config.toml
n_layer = 13
d_model = 96
head_dim = 32
vocab_size = 12127
rope_base = 500000.0
qk_norm = true
attn_scale = 0.177
tie_embeddings = false
parallel_block = false
extras = ["capped logits"]
init_std_up = 0.0675
weight_decay = 0.0057
seq_len = 128
Each number is 500 + 40 x the weight over its row's rms, rounded and kept within 0 to 999. Layers, rows and columns count from 0. Numbers have three digits each. The size before them is the row's rms in percent of the matrix's.

# layer 6 attention output (transposed), 96x96, rms 0.175, rows 4-31,36-63,68-95, columns 48-95
123:531498511511511482514508515443501478437450514558509481476618513508486511433534528532543477509483404540503499454424483491455468581544512469494489
100:476424468507531491519516551591473531425480555492518495497536459543495500508552545483526585499488482439448540450457437552405531543425462536534487
127:481509509510467520510457563429537511488415531517493446539486494511495445517445474533491445537455461537470447558542457553439592488486587523524538
115:515535593502454484506439486552468487500518493440452370468465482524452566466533515505549528520470547513500507506497526524495474490401524536514472
109:352506439517475474518477557567454542534475509474547490507508524474482519478545529571537500558501454518490488485534448527504499519461547473509532
115:479514431513463509481533519515584520429507488485529562496453580504476583458502546454554515521507474541509480492510474550529523501551494485450503
118:560504499516600502495558531431508494494475447465556561495426515566542458503451501467536437518485455454546456554451467493485511483484505484455521
128:494544503438542494503416438502522473534495527516473524536546513453518494538517475547529489521561411502504497438477482495551511496455528522492506
119:414535545484417536473468458436524415497457466529475403497517433494469506543466478478467553479483536489547466560531537456452532486479513480482499
139:515505441515550538437489532496469479467644510503506530465479491477475484551458510470493476471517506455506467459557523520540580525467519536495443
103:527511568448554572525474501518497494534529480499388487447457434517560442464517548490523464461484426517513547478472497510515478460460477478535479
093:463434519432514537541559469536552553473563450520494474458421522493505513529488506445440463475521498508519471514486515523603450495567481516524562
122:407421518522541571486466591485483560480482497508501526486532432542507467479445546547461525520504538472503481458474492486467478567528505492512495
116:525480488508554505534520482467542476464433499573523507518545397543466466516533503484483518453475522464498462545438475453394511470445467507558521
118:544543519513503502456479478508442519495580513517549510506621511488536516467508507498511555459490536522496530401503479512549530505533490568438509
124:440592449532522488457501518500417541592549470499483544542473531522554462440525441509503541473510462544545433490535528475575427475426465484494509
112:414487448486471511532490563533451536431563502517498579502486586444542500575450539448476517508486531420473517516497500447501525466449510449576516
113:482516421521541514434477485520475442494562538461529569513481519486521536547543515464523471517462518519504466528448499432466471489496502439579556
116:482505479574488484454485510456465492505481521495550578595525529432543466562454490534522536486442589448507494597521553420461461559508521476508450
110:518527473509591499532525522484495584504483425521511439522490493546543444520459491524497517476494524493538467494460469476590494532392477526487502
129:416430484513518475477536521469516446482500556514480471492494544496500517534415507551472463485541444515519504512497403508552464556520454491485503
107:525534483510534443499520469494431527470560440407518498518469564517565527499513511466508510564527484606521494526467471515465484496470563537507500
129:528552495504490493518493500483546517390578523521545428536482502468508512502495531462548540528536533559583509550530514540509515601470537498535496
120:472507486492556509475583510523627550456541481493471420421556571542505458453470514473449493472554495517502490471538428506547553517459517509531517
125:408585548456415478506503542535509486479486497465478499500461464471459420408501490481563462493400571490536459587516450520510495481554474474431545
124:526495452474523503506512405566553462465492463473521488520443475457453450509491410416433475567514544528491469433445456443496499451567486523481479
110:489461537484505499451539475481489406514430508585519460480531459493561532455469477490447450477462526512491522445480527513532453492528460441505443
119:475497489478579539467523441543504548499429429476575513548526445534490508420441480549539496463543498488584484428430470512534452551574479526480475
110:491532530504524517467564417592474497545566486491530447487404466499520521535527494433485536519551516457494498499570492545491527487421519522547514
110:565517536537564494495458417478555512533492442502482567498432500518502514468469547501594401498518459534562505487494556486526526490495546485479479
086:527506478458510438473526503594410530518525535476483554521494458431433538487557585452506527545514531469526458454470545456476511494488475452532493
087:484485474469521524483495536465470573509395516640465546545561527488533477534474527526511465467566495529499589493512472494441494478467543479474520
098:520494579501525473424522467459546491549578494511429565509476500521540470558453496484460491437504548447492504520485530431466482509535503547485451
092:496500541453489513537530454460457476524594518501479432437569489484439528529511432538464445503497496472516528483509487423463426487492511508496523
103:465472492507471493509464507544518458498610482559522451512533500519442496520559548555512526500484557545412524446545498541523496513462554548523510
084:528444506579485514489591482483508506477560450537508385524473452500380531458471481453484478472495568494518476465438492481479519475538496435511494
089:536513471593566443474518458569473478473518492530530530475460467495518467488537530524527462435532530515451569517510489453517485512568501510522491
090:454511597500474523497493512495556509510492491509529530484505530553540526455498549510476483497461540498497560469474458503482462440541447479538578
097:544468450483481455484507493445525457534573531504562504452524490505488543457496467509396529534443533474513472542533486559525513402473456558428520
086:523526464503522477527464525550484462518502536468473554492446484581507529443494538494576550590505439504467520504473424450477517563480460521520489
095:631478504496443480532530454448480458559522507527530464472499505477484494557506496536549549473433469506489521529564455463540498412495488532424504
086:477501582465487536477435496457518501530533479450451572507445605412478615502504468564510499536540524526485502478452503545549474493534530475522509
100:495491448490536540494519542465540590490460452485478466488515517425495571548558474537479501500515506472498461531525518465515431501452466406514523
096:554475524529545535593489397495511468481495540528511450395507539420423536523470491581533468541510470505509529506457518503517538500535530461473491
099:570537535526412492422499528524531423556454489487492490537527465541491490521477459537515455463487545579518543532449518526455489540482454462453475
090:479491515467452449526493485439528497476411427505538468476525541511454540486447555528485557492524504489477507489545453576506540543489553523435452
102:480508486427392511542538574544478485476601519442432438453434481516511497419551581558490477542489433505502490479475476548503500432486494478489531
097:500513458509464538516429454484542518506473538524533464497529527453519554490543513520521445490537472490537492518521479495462513468552500488542452
090:528567460476548511496458513533494520535476509510534606446479502604512494474577449522490519523512590532471564450448568518496458549482522514499473
108:500481532487474491493529533483518500468444531542452543466517483521416509536513453560511485445442527477465532499556516468521439562465474453503471
083:478487432529510552521512455516452450488434483484429557441499466520480509456426504433473447435492469470474455430442523496603480473543530469456491
080:506549528471461498524429533472413436503446487539478476492428443492525527537553581507519443536464497475440510547529516572522520534519444538472472
090:518479464548570462447485502512488531559559477456523478590462479529543537523488524454431531504588521477530536514460589453458525491487532507593475
093:442523564509503473494479503464533582592482522560517474471521540508466501496465615469527482423461513477448460603599511512504440484456538435479509
101:449476548504510490546478528545551551521559494463493549518420512543479495533448504492517516546592523498524455636500477503461514509461498595535526
092:600488565486434437509493583458511468553486574565487484459467500509485507582493488424436499519445522545490503521556481508500503408497525501490459
079:540503489486518481480405523408461480461463513485509554547516540494476484510492457501560423504460503521493489529434497504567473490512480538526489
098:521499492407467535537552544465471535501490510473490490475519495477514492514511470541402504469489490467489468539497451521458504498545521522515504
086:542506559543487489568423457468519420482581466526467452485477481552541443490491490542476549484559494456437482557497494445462513556561467569514478
089:484483481519502473441556453495575484472514510447580533496520552490522481455502430485474525518512545509536473434511522494584496522585501459533535
080:580528519465465491507460558519407463501493557538530505552462508480440463443513513483563485546444474552464471499457513537524505456490442494536558
092:472526487585498473430503555507494525513404466505474585558538458512529462548490527479496555506525536520483468424528566565534563501578514480483479
095:521518540467431487457491422466506579497496516441480548525507529472516559459473471450519486528514485516541435489431566490499534497605469463458481
079:470500445425493497451522543503506506558474483460562543400463536481590495495515506541581526560495451466504496524571557532530467501478532484460498
086:507455491465476513462449564486498512410556490480414483536570524489458509471484469497465503554464493565495449535528468479462504541439526524481481
081:551442498436542491536515520469456514537502485457476429472498404508469507536556487447525543490552468477517502562513561490498531462504489542490463
081:519568545538503512485452504512461512469492479548507537574490517478570481558454482496524465460596467509492450435486494431528532523517515472511558
095:477528454526427515478501526471471479494525511459509514511632529523529472483450475536506511478480568440511483479528570524447449503511501483468433
100:457547455460505503448467527577519539488422459482506500524543522479510488498526515459530525523552516500526489469410433540524515567457570462554542
082:492489517536506496498511538532485499521513514579558450489574497515508432505491516438499527431480471468539530494534538486584464493523467444484522
084:474467579464480475495469476526533446506529535528507531487539501573470461344460557482462514490506460481434487503457490534520545463472449507483519
087:451458520425441525485520569469553472481545564465544527518527496556500495442553493395503502467480539415495503489475453521449479482480482515563549
084:509443551484582458523459476452534570477507529481468560446424461524427470497510511495498513523502405461501446482563459487512448472578561552530555
095:476520502550503490513554540524488502481536488498422475522506425517449484497479448535456507511473548520472541545490555432501472496571447506502439
081:536492483506563494454507441494538516527526444542544531484587545497535489552451395402435505482582502515509544482556543502538545523489476531534534
086:543449506501510430482465485514426490536441473525538521491461466451419435534531509471462555563471508451457579549521531491492527485448525527481504
074:454456556467464511518529533533495601430459487479454515481500526444518508477557512470498537481449490527543519559490497467534451414533433536519567
092:484522462542514540486453462533484405489605468511483449537450405511533525501502555509512481528511517516514533467530558479474499480509533523469457
077:465478572438485430484515539483535522589521491536528493494511525577489449551575456522497489541491486482509463558512481531483537491503432507538558
086:405527434506420490468508542515510518491503564475516536549556547442511522488448425514467534523469499546525470563512453447461483570479533509548510
077:502474471492487486501519500508455473499419520563508522438505549489533525540507540585499503539473467574470470463541489527522446542501574491464480
078:560433542476494530479514549485426467443569561539510521524496527479490544488507449498508485526448434465554544549518493494429540562537454565552519
088:523474514483496531435500557443479551454377481440520501452511504501498491512530514516525498451426505473436525434500534534551520499553536428474553
091:515481439524636505548500391445562473495545472503468456532514521495507494522520463526512501495564506526537423533468542518445520543443542518518530
# layer 6 attention value, 32x96, rms 0.189, rows 5-31, columns 48-95
098:427441496477457491496505566560463455468545522526507513493579529497445483469557495465390564512500576463494543495549464489512496490561497490478551
101:551488465479452583410497481499496465440502452572500488511514533566528506479520517514491484508542451545512464568543468482535512579470465500452485
093:458540509492483553534493508536545449559534475429498495510456459429438509511568466527462488532419491530466407478446581500514475563507456484529554
098:467449487424472574568503565533523502453484497518553483458578474529525521450519503509493555507503474580432517507490425519562518509482448495524600
091:520489515513531535479490563514540487472396491500530518453452530470580478521489515462522519538488516458476416424483522558598572521455472520488456
105:486455538449482525513511518492494545487410484516437513539445496426546421511455505474478477498575470487566484554477492416518530508535486479464506
103:520540467441528511532451572557455488510459507511459489429497511528592527529476582523542501503443441512498483510535529507445506546493548462541516
106:519466395400497502560543540491587478540491420460504491571501499498495563556447477510481484478480542505498427525493430505520416545436454526543467
109:534530465410484460530516546503469412487484501534489538549498440498488467530507457467544488576567511499459443509502504534486534556494483512460418
090:486605486544493537583512518536415571464498506540497501470524562440479487525529471514481479455497538426510537419506534469475531625516477471461514
088:446472550466469467513539501458514471435526466526526511484486500447503471479520388540504480375454513490476564496516517445469522455556513507452547
101:411471510478531496516520530499509478474511491495440482547544486506503461448568480484432460498538506480519506520390590576459500508524507502512435
100:525500481515536500513547544497508540467545505584553442484475466591512462544579460455500502467515477501461512498540490497422465502480530473484478
101:567520503490521374518386426476504454442528565508442425562479541547475453495493554470503441517487534478552499499470519510489534481500516558452549
100:519538475464512555465500558508454551493518478469461471550520513521527520474541485412516523441553492531490486487586480489489461471416519586513483
098:419478541444566486544531528458471543493503474568461482489456477522522506451481500425499528513502501463437512480556499481515462459536568555512491
097:589557462515468499460516553575475494518517540442520556477495484536560435492535450382482510475485514518506474504539533445541485462533461544507490
096:488484478528518460497512523452466507452419496551536489590498477507569535545459425439531502517432539572425457469482442491516442508542497538523534
099:512413495499565511490575431517460530462492449545434521503538586506547472529491526471529560481577517529521502516504521497491445531466496485512565
106:482498586552498480575503485502498475529520552476476477541555446429510566461456541465539503529547448527518476537515499438458609413445523519496502
098:505501531497474533494486520571552538523554471412482537449479545454543501544476555487483478529523513530507477470392463524496526447535506556433485
107:481455550477529440423519473495591510537539529555579469528475512479537525531589467535533542501482515526485563497505508461389512520449426550519474
104:510499496497538463505534486498535544523444507471507568493533482549464476456568418505452513471593521500528511520456485398435482471475514486466566
101:477502550440439567503531484452529531499450532508526506489546513541506457476519500519509452494489449506468535525446452514533497485469485563469512
107:535447500509503535495510498450498442461482515432538512546424484474536502495535428562489477499568425456581484432478495453540523500473501488536504
098:519537512553466416510489497509472428451479470487498488507560458452552547491585493509495430440393446549509435411479503452512450496545527436516466
101:425527438496534511503513498555540497482482434446437544515490489519583453448486481548568544513481535466574550446516524536481536533503507482504543
# layer 6 MLP gate, 256x96, rms 0.204, rows 0-56, columns 48-95
107:526433500486531457531445474428535472569518544552533548490491429441469467510570484458475506493478545502451441550466488425447505509483504485552485
101:513554414487452485559472461446507509446487537509506481473479504454467501534462529511509559548473508479519480619519523425497496501470495556614522
102:517518506491489496415495500546533509504500522553628456441561518501526530507439484481565512526545474536552515500495492451421574535467446532516559
107:510482525506475519474513472526497528408486587402503572489510536486532487537438483542547578540494532488434534536548497489507556549538422497510526
098:525527512445472528546461456526525547438503599525481538509569460465476490458546579433631476466533502528459502484509456486489516544446507493508460
107:490452558588516581498497409500532523546536467531497519471562504462462490480539534524440426466489542478554500534510505495557512510442521558425492
102:440517388518477471545471546509522512554498521500515543508437467552457510516509532450576487472494446520510540503500532543502503527491513550500500
104:515559403519517446495513465499552455536498514598590474545515590499459593456490469529504530472447502549461472529502548524547498532517519530548554
096:454510446490458537556497485527569574548528415481488518585546515507516554476531510504467480506572464489460533540491550508561457473512463468493522
103:467524510532565476486537502532550561538455414482504462567500473515532485451523488500495523446560496489594531508584516550490528490507469481525495
092:454534450594572539489503483519539531490571484456571445467551567487504531525460460459498446485490565436473485502582464496514559537443448480445520
101:481534532502524593471478544380468548543511513501465458538563467504525467490565423525508519581444408547510504481479505498444526519519462501558469
103:536429432447497433556514456525539443556477492494451473510509484559489463444534435526526501470503454551493470541493534502477470482459604577522540
096:452582521529490442452510457460565466491541511581531509437463529517526517521468530473511514545519465458417496464553575458498464505503524545488524
105:503416511501535556431508511385564598482468452510508516517551473469513482509489530481532448542500529487537433501482451491541458503439502488493504
105:543529519456496558509476533547529511489470454479525493538506526527572519458387467533532514504479500462567516545469456459460450520518486494482517
091:518496537521489546509411470470467456509448445443465458558487505529498450466467479497519520545516467481574453441478512542534501489489598545504528
095:506489506597523573596456490598451513426480555569541562531552546477489518463516445500527564395509534495559523488476493538519522482511461497489499
099:528501454414516499545511475440479488527469574543492523502564486460435511492465517544525497533454534442511510473500478464547527511478457496501583
107:489482458553477518585415550540509511516545511466590559509502489466499495525532499468534505474507543452544481530474496439398516486522483464453521
106:537453511478445496597520474494515478529457530552488538482524498477531493518418460551527466485452434411633495458507506487496504484428479523471566
095:462488484483539502543466432504414509508454477531492481490493478496380593528481450527544517572426511543569524514459478465483515524441480497533495
098:491556528542470484499448536511513552494508486498489527460423562408460458484549569551566461446468462445513456580519538494541515496482448477507509
102:521471511563455510514522529457581519523490447512492480494557565495515526503514443508602440523524553444545566544446571564510446503493507523509589
090:530497462503525482512442514451503585527462554493535481566543523512465464464548485425482454498476464485423502540423519542578532429469511484541611
094:578485547435496461413511511528604513495507515564536470473535450482470551500461465492483473492447528503486478513496515502455482429519527477461489
104:517473537442583521523593558497499463494434499445487541474507513538521523449534462520529455507512580461534560501471513538621588525492438526540523
092:445483437516497505488500523506577502543449528540505492457498441499465483448491529536453465462519449517500538502432576529575480572470576507513467
102:455508467601489453521475528528500510443483465491421535502452468489445519460448536511507465495452511555448509577491523503495472502479491425547493
089:467553421494497479489476516480468451425549442545523501570505564469485506511471465503490487501483463462544462513590491468510513499533522558533536
096:502523486421435448540498486516526546494409508489467509496529539545504510499512466517472563509490495574513481520549503573515428454566610437558597
106:484465537476505493545546529533508521560532541520518514576529520509536501538506520429506490538497490507507454538479491520538554488479539554540479
108:495535562485535465481528504515445535493544482526547558528563515495450526520534460543607481487488477505591550503542486449560500516450440492539480
095:452542393546495507553543501542488571532463503459433516480453532502483564535506445516539516476503583514462564510563557498515484537495491474477462
108:501509519547521551533490557478516509508524524559510526517530495473471455503516472499473487569495569442530481587483480438565464597474461548518461
099:522504483508504486481533505496484577558472436514497547541515557493502408542492509534509504434491523487469497491481502512456472529467550510483443
103:482458462524566526501421492456538529435481492500575472497528471448494479562507508445503447563448460506516406529496457554556569523583595546510504
098:576520528517432507486452542588479550535534537520522479525541488558434452443573481579466508442449479529510535492514508515481472504526577552499473
099:527569496478616490480551443457521471474520544531482483457502496493469479607436437502527511445496557444493463495537517512529532530467560561497526
100:492506479577477501445522384495477502499504522452555550472512483494494527546444507509571425508513576477501488530482414480545522468527507509524493
086:495461507543462482468449443483537463499435519517534498560502497452493531470511494549430479500510471517509460428442465472506457526397474490457439
098:449541515488528483539536516473546553480512462493536532488542469417486465465473622457498518532522456501523499581422474549524475555482462510454496
098:389468468506453440510535563559469505454517576464438431427484471512473526456479495553471459518524480515549544533548500536553455530469503523548575
103:590453562544523514554430521440543532438476493506488481521557464477472488438558475479557558468505483504475476454490505478480449444522503574448556
086:499493405562535517531459472502435470509428464503550506522547464455531534521487446501522492458442564422521480497428536499538466507489436528432470
099:483457492528496529565441491530482507461480464529467554466563446525497502495453456490549468531502518532491528471437522540501573498551506497545478
099:486537468510556471416511523440533520522475546500488441428466491483466571488540522479496509501552496563413481545447463550523580412506572524530534
107:496484446536480518533403500523508528507563475541457498554517468486457520580570515530537461527572446490518501483487548493475503474449497513473497
106:463438539547500420533569501520553488521506520485530547484497555521457500461514531542535392513504505546528512472532469579499480511503533480497433
096:523484565471495499588490498534512482583467580576539505572571504502454608530470453545480473523523484471573500464422438414489532465469494534500504
091:503475452493537508520468473474496476472482445561496519475482572421466512443516491522497505477491566560508500520535472499440534474553532489551528
104:463499496516541450497462487528585475461478501495512506495514505431510531517521564485514493500488443467531483454484530481443499498440504473450512
105:538443553533501485520485484452552530496507447562489521534524547521492521475499475513516484518485556533555456474416542400521476481473604558499459
108:459491501473481548463472463462497545525458412473490528468509425515543525496597472460510489524513455454512552567470527497475434474481561470480483
100:433551478528451496511482548460505478483446545507502548512443581496428519462509484530524536537542475550544528482581484470533513467504502421442551
092:558495499468505590506479555511492495539514486518516494429492535477493544493455435468480469413485565470482575440581444511516458492493530503489534
108:482560484503497458491552468458559503460545572492529485470463473460458445483467527542474415519521506496505532541468528530538466553492567550494571
# layer 6 MLP up, 256x96, rms 0.203, rows 0-56, columns 48-95
105:460512489453499470522460495586534553526491515509515560441465498436518424445440433549538458561555492479439596515481451483536472481473488458524507
101:503530555491469466464533500456486520519570510558473483497499513503501480462474491589506506563503533501511491515519463525544582418474466497504469
112:526522529534489480461498452564475506460484526527464569457515544520452512525487519552488528492470487586524491508489487500467492502558491539562490
096:509590582434488513451476491455523424511549488482502497504582484517581493462533492499540474546507518547420498487551508569549504476545521513512562
100:513533592393497510475512473519504522455487509464505511439577469498514485512528485432532515548509538500459559453527392511477376523448487453511522
114:450549524496453507489502603487533504482450442491532469427440446556525466486450459504488538480468543472493541538498534441477497425588492508556475
098:462520496512562489438534451514523491515500408496534511510446544534479508502456431433521481485510506485540412466505523466580478417548525478412475
102:450503535542498500479466521439543508509458466443507530560489484497526436408515477468474448574481543486524504454500490503515516505518463517447434
104:498549534508544506511413479469441507497522477477475510494438420472484504469536491551500527464469452499428553516522555505538469507396585432453455
091:483500452505487483533480566572481579456454474566450508459432529482474515558543559549515529542519505479508446540535486553499530567510488504495579
105:461594479457480557475451493540481488546540503465494520500492466503570504423546484508502553494488456508520584548541534495489537569536521494564494
104:475559561530513573548492482449527510522505467446487475483578538508496523527498504522510570470494496525470478486534432458447479468491520438551479
110:489534502490494490503538535523448520526492533543450478477495483618465524428493552461522393545494566494526483451515515470512489503492457574585524
101:524497498477474515544595524411505480541524527545475409483587489451493557546461596507426517452553533436451535595534552536478526477506561465475561
092:510461494457481472569472525493448552452531424447477566494510504467442494508515444460576539533539571527535434435502429503556530457538468505489521
110:497532483505486433402480548497510571538454475518561473485507508586469481412482506460538519401481506491546444478517448569605488484504483446492457
085:526504500515506533483545484470451545499554547522504460464423541462543487515473502487497554539524470486452477469469520518572603507489444532530525
104:491528452496488435446580494458559511544477486513498502473505529543540494511448574452467422497554461544436508472547466459487503424509535527532525
097:513497537498462461486516455418467513505445509520520550580510501551511435490497460537493445546492469464520508418508473525526448504499626548501514
102:494439520459536534504500503485546463428517533528572448524498506501520487550461511529458474490544503438508468455472411536535530438495447530545443
108:495522515470436557450503505551491492489495466437448509528497530581490530510543500527526502476498450506535486499471532415514388564537525539563501
106:493451488556531512511526548484580543523521543470461487474486542534463530469363515599467488424487502478499485477554428496546506438517494475474513
100:493543462528467542477456579463532464537431556458553494469548500420463580529523562529494530541459500532472453513462550568514487520503504522427493
093:464476518537577460506532495530524509507460481435459436432462539517534521471559503470510524536427453490445529577499516522500476490572481477611548
098:500540601488519543505479454478492482529431495510448478488569427473537435502579488551475509485511471489501554534458560538506462540536506496483504
092:510569467439538479537587447561440570510522468482493458538525532517506445432488494501548490514551463506511550512506546550529485503536496458604593
091:491481504470551513482578501501504431491510516494464525490480576623514519495502530488516474500526528506460459484443498485516611505485482478556541
095:450516497481570506521469499494467527535449497482472474574545504552463583423562489555465442447490494575541523429466575508547425548502479561549480
089:489494507454475485528541496517464498568507483546546554450488598470489523474551528491557497574436484478454610520542504501433523469544509491422523
092:520484491447495475522418447532556524563518504442510562482508577551522503595508583518492473568535538514503489460564569501499525490522478460387507
098:477504513460541517532498554431504453533459520574459455517463525512453498563489583520444466461501462505479508430451433518517481479533481497505463
103:466519497508493529513515481492523511490538493431509512477511581436515579497486485500467416507520533456512530441476534583461510427549445484503427
098:519566501545471476462463488549489500527605506467548445579552542440437558436453447444534481519488510496524525522491501456516449439477507527486464
089:480467494516470475518501559545512492533516442480468470495556478516511547476536439498519526539522612513477474502585518532585450533547493458542447
099:533452542613519571536493509496513481417506529520481489495509457477482460549476452565521488541495474465543467507448479469551405515501454501504468
106:457493504467516501483510450447486423531491516466491517492514533396466600518494509525486474510459460514529487397505541493473446431537549496501495
096:507487521526451417488566554520500564456450495490471495488436484462482525460509503485451485521461492497507451497513487544578418522477493546468576
099:485528472419444517485441536557529460585540489474471565526510533542520518428551498540462524441481462502481536512500474471524449508492486425601493
098:524370539506529512574512513482519453494509397503561501425468523493538488483462463557477449484501511546494514515465465543500475494477500540539528
102:492523479530514506510433511467479537518460522568506464536519469543517462456493447468454551434463565464506471487555530506500421573501452518584499
095:490435547489447498440494601548532474474425545479377518454464472534531474501500516500535460503469475496430511450485430495562470506505473495540517
099:495518470444451491516413499529498468484426527438451542465518425479568531484555452498507449458523482445523560449565476503413463455503495535460519
100:412461588513512516504550581527484471476490534534523495440489589468512498486483543508547501531425552524463489525496446572496465514505483547485480
097:478559496497512509466445517562500534545479476478480501535490500532481464532514520589488495484489437485516569520576536496605463491519512454541569
087:476547552534550507516513514546551542469528555501552513473551537531474464442483548497440531430600430545517565534555454549494468563474542510448557
106:491478520465532518483466461558499518551490520520500470564463514508409493560434461480540559498505553474524509491534482491573557478492496503523492
105:507437461493540470532451519464519469435506590470530535506508503437488521489507538406514500507436470426455447537496519533501586513556491527446489
109:482500482476433588493528501536508542474478534464533496484431492517413518581475456461450550470454485554532510479595452491517513466508479398451522
118:537484528565479505493483512488534472515446453517470607556539550565500502516550513551542392580509495511542456418489499566532534453502514477443420
101:549541465508447437506506507484489473509495500490495541527477491450579542490387480529538520495436489595556483450488480538453493439456497507418504
098:573512481447429527506484515558493547460547456490507470484584474528506481480520468414507465519562456499521548532469468522525506531481477478504407
097:458478499488488516502450481492495453473479462473489494497527512510472527535552585596538516580514576454557473438419451395518494526450459529498498
107:524487568536464533523446530486461484458496447534437447464481490437465443434503475515478485530489451446519525532450405455502467551486475526527468
094:549482442542500510471551584534584524415454496557519527447499517534469516469518554542427457506490569530451489474508464514532530537503460481559436
100:496481493506529458549535517503487468503523586481474504500450508519517570570400374535540549432524560548532475464461439497521484395526479522473442
095:586501524470505539444491527530444506525479492511469457444443469478605534553525470447470440509494456470472528487499454415491453474498575463505497
100:495506481491471493477559547494533469466528448437499479423497493610507532544518489515443506452480475537500572517528438557537579509440505525476465
# layer 6 MLP down (transposed), 256x96, rms 0.114, rows 0-56, columns 48-95
101:470577574519509579470475488538500495438515464554472480603518591525486461495467485428483445513508472503543462430520530479489484500493557550546507
101:469486541496526519481529483561544441543465482517499465544540460504495440456467575534477502557523466415455478372445556558551495503479532447442495
101:555494524515506541546453433590538489467464452518533575446516565438509488572480449486511556557536531523490509530529544500533468499459474525483510
106:550475466445484488529473434470548519470463462595480569530514476540447552515501455471450399538492508473524485505488430500538477433518483493494530
099:512498557487484517472513501529470459475503586476482497500533468501523503459491444444521502504565582526435536558504460496431482518506520432549456
112:502489554465492458499534596462506409460472499430462574494436523566516488469474449522495472495564530490482519517452532473484495547499514533490483
096:477502463524486511443506562489508451532477527520490527531547516424489456512428497438497478504522452481531549521531530501557469428475495506528499
102:485498492493538529467414493481542489468480479463513524444513429489422508473553473469452523560521456420449535463526464463470434547466483468418513
097:490451506483509587520418381507553585428479457511532544487480480441396551508532548532471524498521435498482482470476522552528476531551445512568483
087:477513464566504499523492506556513611573462523531483460450498437520618468483514467537482489473510482547474502468511471498465464489440446490490507
097:526471483511533484443486493517516511465527455549548439504508541478536483549535509607541475530420539581462478423470487524511529467492464509442531
091:476537500511550473448529455554467564450490500508470525509386466480393524491536496515512469556507578458471517441525553501491499505534449505566497
097:467534395520443442489481446519520526439518456539503465528511513406586508466519491469471540463515472561455526606506518543456453531471474508506481
103:524476544466567425484542611520475537476447505486486517396558460591540524514504484526512486510529452485542544422441515567487527408459437526478529
097:503455529506433510557496539456492538537535555469503476544467565534478462531531496448486504495514430496498484496522462539456520513474491508517576
106:550535521502572486563539559442504511527460472464483588530587507425542458479515553587457513482465505489520474583487477477457465442533537499523551
087:463518561474515520493580450474563532539543591501469490594495527529524471457531565504450492430530529508463495512476487544460432531550507501559459
105:466532511461497473464433496429537492532515495540499438472436480568521474523443503462478424429481495490550523450502508473470449567490541537466535
098:468525543518537491434501550511521448511542475493515472461437529513568513531497551438574522489492544498584505543442473455465566547534484472482453
088:519492525443481487470515474566514515483494478464456465507491440520444535479494429524484505502467511469563475385497526558449531514474477473492483
101:465519535486532493543515443505524487514468512519474491505446418500531506415485479523492470524515475474492517552491513474465509443502492495509567
099:544554491462459483501467504555437491506504445568558523488535511418459517510588531446516472507497455516483528584457494526545463467483497487503539
104:531550451574458477519518495540486483471479449438574471474550580528460518531502514517546463484532449435471470546444450500406439506541489566444543
095:544410480509465510511555518489457537557507470522561474540543598573516512515497457517509489583493546582562411500453484496431542521467485506468463
101:550482462524544518530433502510553558591486570513486489490529489438489446528561450514478482528530493557467480485453518532556521494480541418483486
092:444572477447480457553463518497425471542466517517500472517519541459474542545556489521459582491449570483548546465446496471587566567474471479494543
097:515484460537407470455486519535440537494530466525489441569488536475506526472568520499536488530531475504514442524500488497426508507531488493526516
096:532539457526497481528488574498598483475541538509486463439521552484437451539512588549463509495516485524460525465490514499533463466485493510570419
098:502476624543521436526482473462499481445570542539527504541436470458491505454515547570540449547480460496506506483504503454511532491546570497545490
098:481537507503535517539467540513512456459577521429539468478473498527419464561531533523470519587484525503472498587467524520573473619463497559428483
097:521511502509449506438496502544439462486579434516557541552447521531551508471510445521565494592513494548471499513474413501532477454485500525474440
108:536468482426542513527493457505514505456479426421459530539448499491567534469524538499441450516456444572546505399473499419453427476563472516545518
114:545461523492527434483567581503509455480557502511563541527514531445509503541462525578567461468551539485473516519491539542460529511525484467568498
091:448526490549553484449516489488496520566499471532487442464487514519508560499470505470488547532549506473474519393539503449541494560421560442451524
099:515473500516501521605566498483482457483537558456503485509515531468514494475483533546459445470444420502527495472491434588466477519537486443445461
104:479493453487504532465466428478504444487512542483497471483498484551541549434468492479563513496530530475458534462515423523525538465524468514520515
101:510502560545472477529521447432493499433563433448468567470527525519485514509489520514521520513498567551473453545513550561504482434488495437497530
098:543482510468513548467542512495489536506452492518489490513550515498487528507445516495501499528534450494567493461542496535469496471494510489512452
095:492508485461501411477473522565495547502468495534511485458537540477476534501477448490502525518499546414455473419547586407426502567494505493554521
099:528528464495453455513396489457480519509526503529543453469523523553523396464469506581450429446503521507422499513530518538470502494527529550508556
088:529548526464590501554492544450490508558515507525503543465455482495476519557544486502526515488471461499539492540514492527426545424535476477516495
104:453543489435502520522554520503470492421433468496487497433449548572555465527448495500509498527510477469484525479567578509490531451525531490483567
106:537458506525441498538491416447509490424481469527505445478519431501445452598542516528437505445505456512565490527465401564494515511526472443562477
092:506509526554579533496529434448507458512454476558494476502524524538505529566581507497463512494496534448517454468457461539515513545435434509497523
102:545537460542557529591490599508487539513455541489552502543537522517488459485515470554473531454455562482516510481459487471560462477512480549466508
111:538503530516491537505526481501447512500503574502497459516506495531427539489439447483577500485523500522554539604484497470503543508582447543558460
109:509513504478430482553527453494502520467517483447500558630434527442473461429487477563532520545426544463563507471455521527481485513466519486524515
108:514525488518509473493444557506464551465489439495481560525487517524445424512554545468517476482458523489506576482507464469456518520468506481454537
104:589517505566505543514445399488527476505483533560503471549502464543517500486479502619519521527547513522477456469500466485436518488449516446470505
098:552509420450495481465496547475437500471511486439473498479499450503518472513414506522518479522530527485515575514503594528479530480559483507483516
101:541548476439487515455444446496549593518454518508493523481485502485501475486451428415552510537472500549548524482487473521546491549506492568517526
098:557493475460473572552472486511486486529558488433518443505518389573483568494480502519465556497465489514538578507445426472492525549491495491563523
109:449462482468526486518462489449454468449495525536497536502475523515510472458606487504558557517524460495476521522428466475520558450486479511437529
101:521483523467515484501520588523519537482523487563602530539520528509549414473535498556471480509539527512591491423496547504559462475492493460456453
097:565499462435470507492516531455422534489518465580555496487507469544518539549537441458456495502537471504484491582441511527484474499515550530516499
102:531457485462438403460561477407477479530538454476428455573485436523502498479491508512487515518521503465511511455476528441533479444462588515499474
102:524562526455516521442479418489470479502469439434444465471475495519549484499504475446511479522540530428463492457542452525484486540505529448463518